config.toml
num_hidden_layers = 12
num_key_value_heads = 2
head_dim = 128
norm_eps = 1e-06
parallel_block = false
weight_decay = 0.54
lr_head = 0.0149
final_lr_fraction = 0.0
Each number is 500 + 25 x the weight over its row's rms, rounded and kept within 0 to 999. Layers, rows and columns count from 0. Numbers have three digits each. The size before them is the row's rms in percent of the matrix's.

# layer 9 attention output (transposed), 768x768, rms 0.0107, rows 447-511,575-639,702-767, columns 336-383
088:515493504504488539508470489517489469467459582475521496531516501502523492515468463474496480519497508483500495484460520504514478517490526518493471
104:495472496514514500492568490517492514464479545420536497501492496536472501542493487470544422510508509512502521482539499493481449478485475494485522
095:523496455478497482499540517507494545553521436538497495487510481476524524465523519519471508484479513470496476484505497512494531502555516492496491
112:495481525507496502524494479454495516500516454478518466519467507499472452472513482512514512503488479502481531497500518497505504481489491464463526
103:472497499488492517501485468520471501542481465532470498508493534467507471533512516521478478496531497572507488532477479494516526504560507513489517
086:512547486523496504532470494485507487501544492517481512460476542479519497503474485500530476556493500489557500458493480504469474482515481503552506
093:464520473547471489493504536516518478457476507477521494518493474472513517503492512488478506474500489493467473479509479474533471461480520462509501
099:488501555490514494484510478499547505448514475497504488495497475503541528450507522505495507493501503480512498526502510491506509465479530563528531
099:521502511487463461457464497452531485458492518512516502505524507505518485475502470443493553553490501494505536527464536517565495538473479487517471
098:457516500495511516500518467506490511501534471507521513488469490466487474527554491541554513480536477508502516491517456486520527488520486499539494
105:468508491492515497515512482533478519492525529479454534487469515516509509534493507520496472479529452535508478416471480508449536476499481498503557
099:510450484491525507516554508535482509517456502519509511514543460545498489456479489478476490470431522457449474516500525484479475461548485496522475
095:546466507502508516489468487516473486487460523508464506530487428484501488508508520514467481440472484541479512476497513479437508483479520507480504
106:510505514500494510504495479522540514472539532477489493501486476489478520532499493505517439496486491489489491480486501493498510497469470542474552
107:504483510525480521490502473468523493470487508533527485546492533507527489491489492483498501538468502423504502498479516505494512481470518555523495
106:453484492476474501502524504481500518463525487495453493463473450454532547516538475547499510475520527481511533487485495467502523476531492504510513
109:444485517506519492438517522526521521456505491454516496527456472454492505570487477508505440504531529486506474465515471477525504471500518485507528
101:497477451472495525528441505496518536508526507497485511485515503488525513513483485495477513499524511459503478480511510518496536532542554504510476
092:502462513550497494455496498466493501445526517466547502523528525508489506497528475444465453519451478509474516515532478485516501513438525498513533
103:479526534484502514462496498524505487511510493461459462479518496507503486474552517471489477540470515501487484512485513482561492481485445488465464
101:475522500491458479461519529493463478495502451480481530531506476472537522487526531469495458467477470488520527467492502479458544525467514494517486
089:510461490489532491549453494484483503528506453527476466500493533486522502480509531540501457429483466501490506496484493517493504483519486464529525
115:546554497485481455466497526505506477479501506523496524512468503495493481526458520553528500494524485545513551503509515541516503489472484514506538
099:546518533528497505490532501504488486561499506488520502522523507515532481483447507460466517436464496563498502529493547554491527489527515489472488
095:509495489455448455513533501499534497446523502480497516548454539523456526509500510563476499492490465515505518452463511487522550539475507513482528
099:478508494457512482516491478514468477498451475534478447523476503511471503556518495502507537487512514524444531532498518430516488502511524479492480
099:486500557501514498467511455516491515504505523480475485494490469548523521525520447496459500509472485475449468501471519494528464504474502515473531
101:523461496552496497475479534475484505535466493529470479482479503493502495448529498473511510520511510436495490526491502567530452491511492464513429
091:533506498490515476493506497536487550538441513505492512504482495550496479466525481467525514554498501476496489521491515515488451500501459515473466
108:512518468489515470465493491506489546515511499493520505517515526545499505478499506477515490563523509567519475518502528523538492530486471493504521
104:463502504531458502514500487494515515453525518508510518512488474479483533512520542536494505496503473468522519472503492499474553499498562525494523
102:474481532489509512544502483526485521536493472519531520491561474545442526499513503544498481485435460495449485504499492465472489487513462490471528
118:512474522515494535510491491484489465520462468480478508493504502514478462466546524524524568479478467481499546513454525480488517497479461488503467
088:484527480539498517514516462502482474457564523489527543505491522485476498540524495475532479519506516501559538453516462547490506515490487556519495
105:470526527473456500505485472464529499486499522508475500497493475495498489465556514486467531520507518499524512488487501451503521518472525512513533
102:477538503498542533537513501495473549525485462515515519473470489459459502488443492477507493466538504562533509468468511480473498557497501500506497
111:495503466502524488567444499508500511476486502523490507471434535501495510482487430540526527536541498519538492473522526497480527488498506511529520
094:508507487526454490493526486503502473457482545470512501539517535515498461515515484468467503521442498501503533490480506498517501520465492493499473
090:523493494467507481504517474504526483496527518519462529515531488523535511482432514499497511482495495531524474502488557455446549505507541575475565
107:544490484505519515510497525505519518580501484497500459476499521490521459498440471489498497493525507530485478540506518529492489513539555502521470
100:460467478547499499506480506490506511452476492466503499524543537510474512483511505495520446490453467486486529504488492485539491532508508519520500
103:481494489508474530472522483464526506520482490540478448479510470522518533548503480495473514502497475443480492548518479502545469493531496516505490
086:518471513474481496528525456501471442487498489501501494519521528504482446469530531554529561508477499461520528487498472538458541508519503493520508
092:498495494488541460519501525513529503494509454505492502494469524474467511475485491523537490507533529565519514466507454510493485464551507503523528
100:505513468504498503501525464551457493465557499511498509517462555487502522522534506575537476515519475527516521471517446523486529495490490519509540
091:493531494526502527459493506485499516489476546507517496537529479527508464480532484452470486553485503409501439521491521501535513529496488516501476
101:505502477533500477550506487488516502493504468488490504487511534520438473471502536527507525462475501536513496544501523512484484484545461437501534
098:485432504506479501491495521495542468477471513496514513494546513542461493477500475469521508493495452424489506514485551480514502517468485529507516
097:514503456503488510484484535544468477525539538548512528481484524493497488501480512495503515504526497510538499434516500524496497501476516517476484
108:483490507511493522513483520492495523508464488522516500492489498511528513431461490474493548506520539481519474498503560524457497543546493475486417
094:511521477523468470513499495471519492473547464518451497493503523518504481486496507492534520528475548529517478479504486516442502519520533471526508
100:479507444503486501521490527490479525476554521515490509497459528487529501467504493502520507490531548498533495425521492544465532491503551501543495
104:479529545521495495517501515520499534538495519481519464502509516489511510545469488448510461555490493530491463487492467493547466516518489499505501
110:504533497525486483490514511473448498550522499536503522513505522530495497482508564486491447479492501470488509488489488520497496467467531481538507
095:476578537529485493523494506509496501557549451496509492502489523462479501510498522528494476491480474516510492511460485523499508506554481528489477
092:493502493481514469551484524532544487498552513519504523499456493504497502523461497504557531541509525483554505474514513494494531443525495478530513
109:473460504483526481492503508497542504476439495461481513478513482539474480459512467435489534501510498532489490492490557458519479490474480513479475
109:550473478485491518487475512460496527535476497507475504491538480495475493481469469458493503509494497504518543538491500527508484521447482492518507
109:572463469504492510501486521513470503512479532487498503487508545524472516495497465501495490512499518509498518499537501521503468526458501504478494
106:521491516506474520470477493510486480551482510508494483503531501529565499483548508479480517487455514457457486516514524506517488468522491458475460
104:506465486513515516499503534514509505479519518478528525466448517484484536549457409476504492548569494484493485478535464512521492551504505483496503
097:489514565511497504474490466533497433480500536470534511509502501510528527530514538505522506481531532501482497477505517443464497464478536503507573
096:518491450495545519523517506521480510522505490501531498508496474501499506502494557541516511496526478500507483498495505553509544490539531487500494
081:548510512483481515518454512474481488540483520521476483512519439484525528504551518494446512503482535496450522519497519507487457517484496477470451
114:493457516472521486522494480514520510488489551502462520462468488494486514490468533505505541515502516534518486476482509452449500450478526508505536
090:477500512485484519525453506493502486440491542500469493519520467481495458505490492465505499517477510486477503531487510494521517510495530468473482
102:481498490502515461473520480540523510526494504480550502492515509529520496549544458489517468499507505548489501465523525508457490526511502487455501
090:512509481451488483524543493543480528512524462508503509479485507457544516521504486491487522522493543442500505501524504510450541515502521507497501
108:506466481500497490522501484469486509524471509489478463503454529500496495482503482473480520523503518481502532490471545496510492502462531457471512
093:531456526457515507516513468518454527543496504508475492518499568475469471506511523494477484477495509532538517516440476515529522466521493539519534
090:480545512517506482529507493526512516512519540510534532520470568496497460521523462508505476531489468520556525472505488539511488486463483529540473
103:494521460578474509544488577478543473490471504497499502469492501496509492498462538504506509493497495480519495501535522493517464508476544498525492
097:545470538530505521516529518475514505472451506467496464473500488532560531454473530465479485492526480499528508495501534522532449482483511490505514
090:519504508464462493427457483473505498465495511523498478522513494537507514474512513465461529529503489513495516523473483516582472506479455462500458
098:524510463568509519510504504507459518561515490509495505464507542464476525500518495469536530482548490523513481520512467505479490502507507499537491
092:490507496479531470504491488518528523503544511495464536489513500517507484520509505499491543490469470584482492470471554505391539486514498500481540
110:555505472508500510526523498522487490490481496500502506503511494525482445465436488494510507470462497475500500502515503478483508493507510493507480
097:512490537504480533471521505492493484471441484514500494520516435504480471500526516498453448430477504529472480499511512459470530497517529519489536
105:511515520484517515545515470524532492474521529496512516500517489490492493527519478441486493505496503522471484514495504505479504524468505500464511
106:521499508507487504532462501487505495489439484540518490496476492535538486481468512441472499503478495487567511521472546533473531522501522508507527
108:537539474567475514520527506478502531507510515499480508463472521485514525490527543505534504486506490438527520522480476487509464490499515503537503
114:473461502527520522482483534482471532537495506460532509516445531470537512502478480476511432540543473502555435491526497505516488502506478481515511
099:510486469488511483500476514476516495453514544463490521494488550497494485493506471518490546539449515456472522490536512516473467479491531485495484
099:468445493517483514444495520494517501459532482516535522504540474514490506522538484454476462504480470550459499540549479498513507542478526490490528
091:495540509539520506527488503563478505535504509489460454476520475486527518485530508486488494528491499505519460490487506510537482494535470477484468
116:489507480495464513453545533476446520550504475480520505475477531461520547500512529504534423503497478430547525493499459466466493525508499519494512
093:482498514520532464508493483527490529473490465503492481485489533477502487478520494546496532455488488557508527511485537500479532476477492480500529
093:490511526467481482448510545490494478487501487513515545489515486495545535468478490496508547470497481564434485527475540490499522485516495485465513
103:510477489509487493498517483484511481536493487452517548506516536501545463452473501469508528485473472563530483509512561493454517510517462522492498
106:492503465478487499497506503505517508483504486499478497511505496498510501518470499493456549494466458578505481508505554482479543554505518510469515
100:481543502481502499539467496484456469493486464515504454465474475487465512514498506517501529488492507517489499515498515488479540502500564471493517
095:515508517523492512462510486542533461463515514479477507485529473530495478469487463482487507506480520492499473483508513547535479483484551503484526
099:507499489511489465494480511525489487529477475551506496517477515485483496453528516490522505505501509425501512514463480538527501465503491475481471
094:499502518460520469544539498542496512530473482497518488505472476511480549463483482475526461527484536441485482462470462508458468473518450507473501
113:487526488494490506460524465508520525484491474500487459528526449510509486532496475510459504529514489563459454494504500525532507498520481506494514
106:479483511493500518495492516486469486476483527481513528495477518510464499465519560481471485517486490443532549503488467513477522495467552534486510
098:494477460506516502521491498488503526539476468508504539448533436532487510467487478551497488506491499494481487472506524455450496484494477476485533
090:496511537485521507503533506514517488516445444518464483491510463478462484471518521518480527477513498457505525516441447494522521504485469504522499
088:490520506504523522521536487498482503511534510537506512540497540497463470564560518449496451500496492513483500500529452522509494527501547541513495
102:517470526520472505524477507462510536517496526505461487484491534515513492472511562512472517489527494519542543509489511491560457514525515463525495
097:482536473491509530480520468498486536488481474491472488515477495467456457497512480536500513444505533557465484476497500499461485492507532495517502
107:468539502504507453529484473488510496465506502508514516510439539516492481486510482535520558489494523506465493490477518457461502464491510483528525
085:452468476472468501471540469511530485469467469523501492547555464494496453500522530475463486501463506502483514487505486484511506530519524524500499
088:522484496497478482503491489472488463483526571469477530484520543536546521486489505470517540514500485544529468519510569472467525510478519557506540
101:509491506536531504541471529510516524533550518458521517461500582463513463493462506538528526499486508545495506518512540518479492474494500496491472
097:475480462494475502521492490490517516498458447497525509483513486530484521468474522509465495487467495521513482509467510503508516546528508514523525
104:524533481577515517533495517483484494509502517532492506456487485512535529499458498480513531512497464484538537562490496529473484496516498499513466
088:469451491459504477506508492493464502500507504454468513502545513515498462447523531479483554494495517470486486478495504483492504518499484495528485
077:455481535479514450496517459508513516493507496456496492520486540486445492474516489519514482498481536522448525473497478496540490449517477496500527
096:461502501478488503453499446504473499505524470521480482553509496501481501524569489537516472485494491472462489489497472488505527489473551518522539
081:531521489466518509494487531515547516467481497525563521513512466505498494499502471464481485524473512468546484502498519535475533526558481486470511
099:491509493488490485514548491468516541497493459477503499488515509498474462482493518499474505495480527488441452543529507525516494491533475484538516
097:501444519459483491535485538513530476466456505549538544499517474494473529486490474500504485538517515406496514517512525470511488538472498497490507
107:482509506458489501474491497524490481501542502546528523536483508475466485543548515538548475478513518452478482477539480499524535503506520509476498
103:519492507500482509485504487558517501472504495519490502503519496502499541474477467516534534495512534483495495484492505504449468486542522473479461
084:479471512508490471496476505472505495513552476498497512519496524536517456461549506478484476509467576509476485485480534508490527482500536458498479
099:501512501524512502503483478511484525465557562502518504541475548477482459522512492484527479527478516514497516483520489573489510495494548497528484
099:503463517507505501475482510517503546555498517490489485507491507519502502535518483493497498534527509561498462479510556519524495516498506502487467
112:484525513487496479434498486445493522505499495526544533524482491536472493525533515495499470502512474473484526494484497506481527528490509508528508
102:458502520491517472535501485530496515555529480456452484516513505491424474449506541510476503513457487508486481497481441527531511474497463535480468
098:460517504449513482504508528537514513511538482487515514490472480470506543502475469510548490491496488520492479467528475512455519476536500493505500
110:498468466477517482508520501475554478460446487470437480508529486547472469441504508499475555486503540483464468502494519497561446485501496493491471
115:527511522487489507488480481468491509515493527513500499501488504500476509497502494530488480502510491514530550517493479520510493471460467483507510
101:482501497481475495489494484505527490463502507522509496537504489482464473540536486515478489492507515485434460487512477508532519492484504502464533
090:506531498543487507495492499523486517520513485513509490452498460483528487500495487456485495517501497440445470494545528522457524526525499517494486
100:489486508520538473509474514529498502486563526526524527502481552515463515512518445508482515511495520470443504485538457497534513483470549488479488
097:500481528515481489492478492530505449495508518449538518485496493507537526525490527517524537483560515498527462509497553459501487523479513519513544
095:493542510494497480470538483542488499464518527509522537501538489492447486554505499513539502495494472499503545518528482516482522506532505501522495
076:544504477527491511466470505456526502502462482506487505486504449468521498495499530523493537519495483512499480514517545483475487514503461473476489
118:493496543481530483509512493494550476473481532487491487484456479464483513511485509529493499507477534507523511461506501456453506473511479501506532
088:498514489495507498487469494483543470520490461516553524553472515523469449497503507546483504520549485531498514526538545510478520488505473519492500
096:481527499490471516511482509515473459431488556516523485543477514498498459526469495474493500497476520501498492504462489511510495502507532498463490
097:484468475491527501491541487517501526498481497460535547492486485497506483503529473481516437534527514497496474487541500505459487483491472509465481
091:529491481477514477505562496497522514568515424516495511487502474459546544500480493481499481478514489472492473484530505491494537515502533523500483
100:480486508516503481542498489473472532507488452479467432464469508484493483477483471509488533530478477501496535489481539480515490507477506477483477
096:518483496493511535511496443516484483532480475501465521476548556495494496499506496502455434485522510526527515526451483503560531504523507559523496
095:540523520497482508525466476517521487511522512498492507469492525499498462491505447497513455560473501476559503470488494523526495498482471559557477
089:457516480563488497520476565502496490442491529498507476478532475493517489500486487489448507501494505518508491493513518498520490477504548448507501
090:552504539518512495501489480489518514468506514481483472471521492510539515468515526499480498490519513486541504503489534503524487502495510540484510
102:523531503479456452480437476484509518462507525510506496511487533496500517497518507453479537546507528508503528522465508500568490541476472458513461
092:479467473549540517530529459489503541536519463493476491418493490475475515503531493472512517491519496492479492527515439500478490488486501510531474
092:481503493470509500519515494513545507517483509512465540485511504543502508504509493523479525471502444528497469460460527497459560473497484538508554
106:519482494504542492501531492519491505509483485487505505507558459524470491447474501491499475475437499487472483529519507472444473472530481500500474
099:523495472501488526454486517496465497480466499526496487543514443500507497510525549519474470421460466578472480480516503484470533488508519505509542
098:543480500449509531507506493520510485476527519507489501514505506512484509515500493476503465516466481474457489502480486509487531522524482516477538
094:501500481511486462481455488475488496489513493543526503492483510521546463508491504438487525510481470488549518521454539508498534506504512490495518
096:485499486538492504519535516501517511486529486487470475433534488489538543499525511519502495467499537463502511511473476471492516492495523484517518
100:442470499531505508459509521500513538496490498472501488498451492468500516539476462473503445517565498477517466468516477514486478474480505516470496
100:539499488478472481516450498491510483455515527478509483508496529498511492495493460498475514510509525432526510478509503512516513540504527503484474
090:469461490549470521457476540474485510462534499514585503547502553501491502513548470478484472513469491537467507513534491510511501516479522489517535
095:484555479479495510484523507549440524506528516498456441476505493474538470486522538494483485541499527515481486500479473512501499520496489467481467
100:492519475486444499459520537506437507494518476507499480499514517462541512521518502502523450500516496458558515501479482496486517583469521503495507
095:508497482527563483509454456484512522518510430519481504463488515521501490502523519529491487456528479504500487488518542484511521510482525497499509
098:504489496468491513462533538479536477538476487551495539507497479508515507499469511539500533499486452525483499530498554487497520474514471523473516
090:516495517497499509466541494501501473565505479492525512499525508506546475452487513462487535472496471556534482507507579520462525473511524506468485
088:501495464464492488481539526502516507496502468526501492534486513528487521512498496526430513506479464491490502467489541473518553553520530518485496
110:475539488482507484528500509491452495504494484526496467508450501505460491528477509495483505457523516553472501504515510437473551493523539466478523
097:524512534489533481463479479551485509453511556494489472498508495582506500502483482485489508520455500517458487479500506527533474493481547516479544
096:503488504531493445483467530503480496550496482526504515504455542483494477489526526485538524516542491462510503514472530558527479483480513443506439
095:497518494460519450505516497549470541521493511510505516507485491500494507470516508478556478524498508525486521488480486522465448496508440482477479
091:527511468480519486483486466481525545527468478504499530531494481499492500522486491510490490543499485540499467514523514513523487510516482541481534
092:462475515532461480512507530490489468431536505477512519513500522509473500492496520480469502516495488478508537503478476482502517498503541519496519
099:471484503513529538522513505532472550499497484536513515486551420541473535477476498571495495491437481534444498498515474475429499482531445498466553
090:503490517495530491498504486497474458526495443485481515503501490503459463441563536530512562517497496468487536510463498475502500466510482467536491
097:502472502535484518524532463493510483484516496500509518511514512495455514516561475483491464525508499452528506499521473526519488487497470537535478
103:492507518514464471509468509480478538481511541493475463472506514514525489487527553490492529495490501533543521480475505480545497544499525484516520
099:488505501527542533526523492495521541540449461498487514480482463480454531497475477506513477452498507535475475483496508464487456512471518536510512
103:496549508520543462572441477462536514474452503527503509452455510508490490481512465545515513500503519492549490481492507471503503488488527513550513
090:482537477483461479474517490505477473433498506517518498542496533488509424499546520482482508532486516515531521500505500495514500512513502483488493
092:541444505486511506526510474457539474515490517482482507491518478549535534475474510482485502493474471515520492489502549453468530500510532599501562
093:527508507532534526518479500541517508574500480489519484477502560523527466506463486527531496500531516526512452513512550533509510516499543526503478
102:464483461526521504479473489491479504470489461524527501528508515512471491461495521504479472455462495515478517518473496510479522509544503477518542
096:497508479545511492471494530475488491542504499505488498465508481576493507535470511459520492498475465492453489553527496517468509493521541501495499
097:497446521477512501518517490499506507546482456458494511479524524529502507470503517514481552545499451447521438471517507481486517499501491512533473
091:469494541513506463511498489512557522507481460486478517463495521466445521487495464523522478506510541540505493462487481486551503480510481518504471
092:478478494516507510467522437504514530494500455538466490518518495475500529541540454547504488506488458474489486501519454494502515487485485553522527
097:495530443469493504445463532524483496484489538527545532536519530495526474468510520449511487522506509468527492508473512559465538539521462466482522
097:520490506525520516536547475471550519538470434495479485457530523508455489487487502543485517458494508473469458547541500508533463490545436472522492
095:514457502444488454507479532518475467456502519538540549514537517503502497463500491511525524502502500462493508514499537518497492528478511461495521
090:514495491474465509487496488512505469535512516551526527532492543486464502526505505556524527467525488468498493459527496549518516521457511523501490
095:493472489510491503528464476510510505486494495503511510530487498485509519451472510484540531497497562485531512488492502533454463523526511472501466
095:482476509519465480507461471469541497512477453502478509504522520502507510490504485494519493517488517505544453474506537476500493515506506509512482
099:514463473477473515536491485475552487477515551499516487502490530505499510481511481504498482514514528478492498435497496531488523510464569544522497
098:500466553504490502499510513530506539558478493485481509494479506523478519540473489482492500532500491500488437493495541475529480527510496524513477
099:503516515494480456463502502453484502543516499539508535510490525565474531527517544478499487468546436460495500496454521499501499521469507501521539
095:484525530512507494526530480532488513535533452504487481512508486468423472477513512525477457498452473497481497515478443492520506497529470563508455
105:503490523457497501525486494519563492542506490485509525500455482477477504496503464514541516518549498458551513496509485490473542464508471501497472
105:477472488495526451512502489484527505445451491452441506474506503546470474433506518460485543496493530524505494478496509489526433473493498483500449
103:527494510502483512463477494453481528535498520488464527507498504479519485501488504485530509511481472566515520551518494537487485483467484486524534
094:540466497499467524478498504497518512529476499503545520552488508511495507536506481524503513526497506525465477480538497512526481514489500520486511
109:503517482510484503482469506532448500524528515512520482523495473510564484490494520497497516510489506492445490507534529530468511516526503460474502
095:520498540553507478522501531528495497477513519499542512505453572505460509522469436492491512507506519464468482481523464528541509520482505482493464
088:468463514519487514471484490505479471468517535501532479519498483528528511517484511528476540488522532524492509466484528479508491499495538526515560
095:512513514499530510504510489506494482516499511482541530519531483485482484502506505523561486499492459522488531509511528518507510474560507493535492
103:519503492500510496466469522485484504502503543519472484522503463497550508489518532480475538505473497552476490508504513492450465502492505461490500
103:507516531450516501496503484500525479502466529496470487472456464451485543546471508506497529517527526518533506469474476470471530507494519491489549
# layer 9 attention value, 256x768, rms 0.0159, rows 191-255, columns 336-383
091:494562516472476499507524489528483458498510485509511500501482470552532496477439473525485493508530479473525500473495527492481498476506491534503517
104:452457515494479530502511509491484520463502529509539500476494492504540531480501463486496504501479485528509531530503510490536536470504476423505599
096:469507510494524500465484522522480531554529542491495514491495547501511481511492498476551486483557506510477480481534485512482499519483528544464467
105:512523548528512526506468531527515472500494514545499457505492476497497476499431510530509539473459504496486528535490476487528555507485535458547510
100:490488531513542488483509479535508502517493490474495517496503538457518489497514521500475441537489470517491491454489502460493528493508501534511453
103:507530494468501460452479501478496475507526516482524498503502479495490478530480535510490506522509509508550503505498485503494540474514522503505504
096:478476496504474474474489435491526535480535469465522521512512513514526519522527470486487543531514530501524474467499485493515467508486525446502536
100:568508522540452476520455491497559502494499523498511534548510494498527455498488493476506523493514555488506518510522486550533494493505506484489453
101:519551504525489495534500476547492459515512488517501530549501514512532477496528488447537520482490525485532504510503531523484464456499495475524476
103:475459518510498517559493516471492509496484533487517485465500532542486504520485515505466506541485566498472527481451467536509493523477493518489485
097:510525535508538513487505526486490527505496539527472498447546488497498541511478497512498487514532455498546521503509510481493492524496496544538545
107:521503502486514476481504451494513443459438498516513508508477476532516524486449516505485518491485515488473516521526514481491498483492494496473492
102:541530502534537511523492482485461520496466463481489463514536445487522491476512511545530465414492473493508479483508487480517487534508509549516488
101:503551480561505510486511484519474465478501521516516499445504470522483495487504506478474462465503482493521534555486496484536521507533478546466511
106:486508502504464510465472526477503478500497483516472516507494472459512492511475465507521513482539545478493500488486502532530518495471506486519485
101:480470507523507525498511464475480530472518489465487500445535464514514470480514550559478511503450523498466527504494466498507484495501486508494417
108:518494458489526489520477535484484520494514528456515488481470535494551451528501462506507475544474491496453519467491540466500469497482516520538494
100:495475523476460479488500482500539455495473484496471556515512463429502425494513448474526502493515528487518522465539477495515529498501482520484499
100:496502475527496501443535529508494520484501500461518529486523502477515508501474428452523479520517498495502495505539521549535477505515534517465552
100:484511485498463501482499475521457521491554460474485496500518457536527475487508529526477449501476505499494515556534545485495475480495516509487477
108:485502464500506480492488485492506510508532517509494511482516487451505461541569524514488531507506542515475497477492497492527493520560501467496498
094:503522543543540520498459529464493494553478516505513542503480506516449523518518491483448496483505447505479533480537522500489474490501516502518472
099:521502540512545521522468480543499486513481492512474466525523453516466490471492511499486477464523483507508466570476523521491462506558486500490503
102:536492504447483503511469523504501511503531496508497524488486491527505502472519506460487531504487504522469484542506480501505463510483516491527468
103:456485538544505511473513503490481487510491518506492486445509486532451513474497493456517493505530549514524531534544495509503457497549479482499523
104:484520500518480497505525474494500527519486489435484496489448478504479498522467543513528451461525476491472490528511521473452490480494492479442518
102:496500513541527465482536504513502487485515508441520493438521495543505535520489537481508478491527489497512489530504526531495513486522499498492470
101:484503504455502503480503508513524485506470498523501497528499585467507529507493523525509528467488518501460488516537491548506512506474525505492457
099:491472494457537496502516536532504518484494485508492500497507464505486478487468559485536463494548512494461494501504510501503532503507512475474487
105:511492479492519467520526542445468513540502497503477522497520447517539496501522496474497432492539442500553497543546517484527516525510511491487542
104:466516463482479472498464488550496495497525494486502501510470548490471462477506519542518509482496479502484489494483509531462503485502511519493494
102:451512489495521481533506481470518499483462480496517488455543449480479544464524537520485495494436479511504513568519502427486512538476491515485530
097:475526513518528513496535436502480506506473467487514499515514458521468493520527535533526524496511489490499501515499489523460528486477476459537469
101:482483503521491522465483532501519472500502522492560473512483462510503481510533481514480481572523474500530511496471490520527518505528470523541557
106:506500520489452487474517453499472465503530517493464499546508480474471487514540527506509526532470534499500511490479479545541477450485500520527451
104:489496481536556507483513521517533543474452487505478445491497478474474543466486488492508469428529438513508489471484501438503503501475498497500526
108:483479516504521472517533492505534509506465515510502487492526476489476525507429494546469493510565519524503533490519526494496527490495548494497532
094:539498484521487520487513545498502523486516468470502518475474506501490499515469528505502519504485529499509514532509484517476492521513499514520540
098:557510527497487496507486503492530444516454514520496483477500530495515492500493469506474480501525498487480508476465516490514481498512497527463506
102:516465498474501563530487488490495429495538514499507505518524547486494549502505482481486479491494470525482472517487506506528487490525533492493476
102:497485463520526492498492494483520507472504468501480529479544469518518511481483474469509518522501473473499483541503505470481471499528509501450545
104:484505495493516471525506474495505482486508530469497503477491563497489484499496515531536517486473498506473492470472533516444454496486536509495471
096:491475514481480531571487512520555505524481533500494455512536509513492550471503490529458488491492523500493546514511493541510481476536492549557515
093:499475530479524469475481505467507531503488496505524523481480454446503479497496461501466498479532465524521511523514495536533545487508510512517541
104:498476487537526488453513509509481505500477512544525511497501439475552519477498505541447459486443537503552494521506520538500533494551531522479544
094:489531470441545478527497473522507526498492521511472502495509492514546513516505502502532507490506513485523482490511503566489490486515507522534524
103:537510483537519504497497472491548495522483464492507533462524514525502492482499489507443496540434502516492493532511463453474541486532471517473532
098:508513504481506507497516484492464492491525468458508520542506467520511506514502487536509555532517520494531463446462510474506532509490488526498496
103:449526505506505483520506534519457522522533510477512494517528509548515507535503497573457514482560507483507448433521472496480520548498537493508553
100:504503501516482535490517501510551453496530495504478522528515519467460488514523512484478556470552515498512488479525490464486504514503494484456486
094:478494507526484499488469496501492494504491550483511475540506524517522515499487532546487527458488503531541476496523500480491473475561471491521505
106:479508488503505511466507529516518463534520518498537454526528534559542520508514502517502464540500490510513487478498515488492485476497505468493512
104:524493542528518496516480556490515491469509530497527489497492516517494529516487514509490523538482468499480475540494528466516497525511493522506461
103:473480508445499487497531545485487474535450500512505500482522534567509513502543485529472460521477515484508534508483507508484515508507510480490522
103:518492506522496454520494501528529480512517494495492484507481507483494489501536553483490484473461467520502506520476482446480515484523482542520458
101:509472483503475475514500507517538508526496472488470508520517511450473479493495500470461475520509478506490485493501477484474504527531491488522486
109:484491484530556499514547470516510504479463489515475506505524500531512520481476482447508516494521475506494520508490441480493507472509498492506475
112:521500484458505515540512453521543528462452459571486499515478472483523491483566488477507506537474428508453484479487491520515556521493488504502564
110:511479503461533507482537495504478510528478483500498504516529488515526553517499492503490483496489453496480497504518547472506549523503488535456551
102:499509516490503485528508516523442472469483508464518499483483533528503498492472567505532517483494554497486485515540514546492475484475484466457406
101:512523525512539474482520472514510474476466485445516479492477521483488479530478435529536528492485473514500535485489466506480503478509508504482526
095:461486487487467465525500526511496509496549535443503501494527506510468509518540510471478473489489512491480497481501502483513462471477506476514446
098:506468553486519531486494491526512470530485474512507502504485541495508486505506500511495473478522473479499537462476520550456517498513468526466545
092:473514483482470513501481503515465496505534514503503480483512483526508554497499508493491478481495505468485452499509496433507458527448487509538471
113:444493479456509499471501463476494530510465513476468488517510503501488463465485501515517523500517542496504481500497504450515531495506537505485534
# layer 9 MLP up, 3072x768, rms 0.0176, rows 0-10, columns 336-383
099:493514480500532472516492532457485532520489524494506491487482479526509503556516489520533550468505504456495527466493546492503496516476493483517501
095:522477509496510532508539481473496510464535463481523510542479444463528505490448533539460496468469479481521532560521459475505513492534500504497510
101:486493527548493487452488548462487479490518526533507493478478496495487537510474479491490513502481550509469499461492527538517487475527486497530476
106:493461484468477482499489494499512494486438518555467478541477480511518506503513541480525486488525490491490516463492515495499468481499494507483501
105:509538515483497478491492469504518512497469519528514473498520497497472517464526442497523497544549497492489495469529528491526492495507521541480494
096:502534498507506512494522522527428502482493479536538487525505530521495489485474472559504469474515514483490480507524487526532517507514513479500551
103:472497542514502486486495508507516494510488498514493493476490553528455533492498503513495499482516477470520491452489482465510500501517478546495477
100:543521468557483500504510487489484507514517527504516476508541456528481492422502481522500498535489517536544532537461479495509476489496501538523479
108:532543495519474539538492480499498475486456560494505468527510486518455516523461477510494450503496469494541476516495534466463483506516480524493508
097:503500507493506502503483512499503510516544486507476506520561524491509528500495486545515544549506511507513492466498509502496488515504478493526499
100:510499486504498442512513475442562472562469503465490525518502522481503508502522493465467493509435500467491507481454498513498483449482477518486463
# layer 9 MLP down (transposed), 3072x768, rms 0.00893, rows 0-9, columns 336-383
102:524516452483479478514536503519462477510489485505503437499495475498523453447441536498532484521508470514533494515511495489523499482481495518503507
106:522508463477490512497527488480460468457529523524488521512539498488489501513514531487463499502505491513516500485516522523501499510518511508502495
099:537489509441493494501481484526492513479486504497497511488524489525467482510492498480516497471495503496515551522523484518500527481460482503509444
110:539504483495491476498534508501514500495514461511509469508528510506527527494473464470527530497496539493473506489481506559494530545516523543547471
100:461549493513520514530491512501544502480501512505501506531451496473492504499493468505486462505549493507490520508508489521455543493504485518477532
092:486500513483539466469511508499485520451511523501520533522489519468476518509515442540486504478550499548503524476542504501515501486495511483504540
099:499544481533516497532514483539490529489480487473469488503487476511479518500504495542500549506509510587486520475479501494441485445518495517540501
097:505525545492461516475444514509483508480489476518458516493510477459515523504479489505514520521506553627521488491467451490510525472501494498484476
104:483461470450532525509526461508521483477464485462523487524501488526509534548527487504524510494511490483480481525503501504524465497563502543519470
095:522526543525496539489476476525509501506506529496505508463553505526506506511492478498503483511486490576509532500473515472497491498544508480516478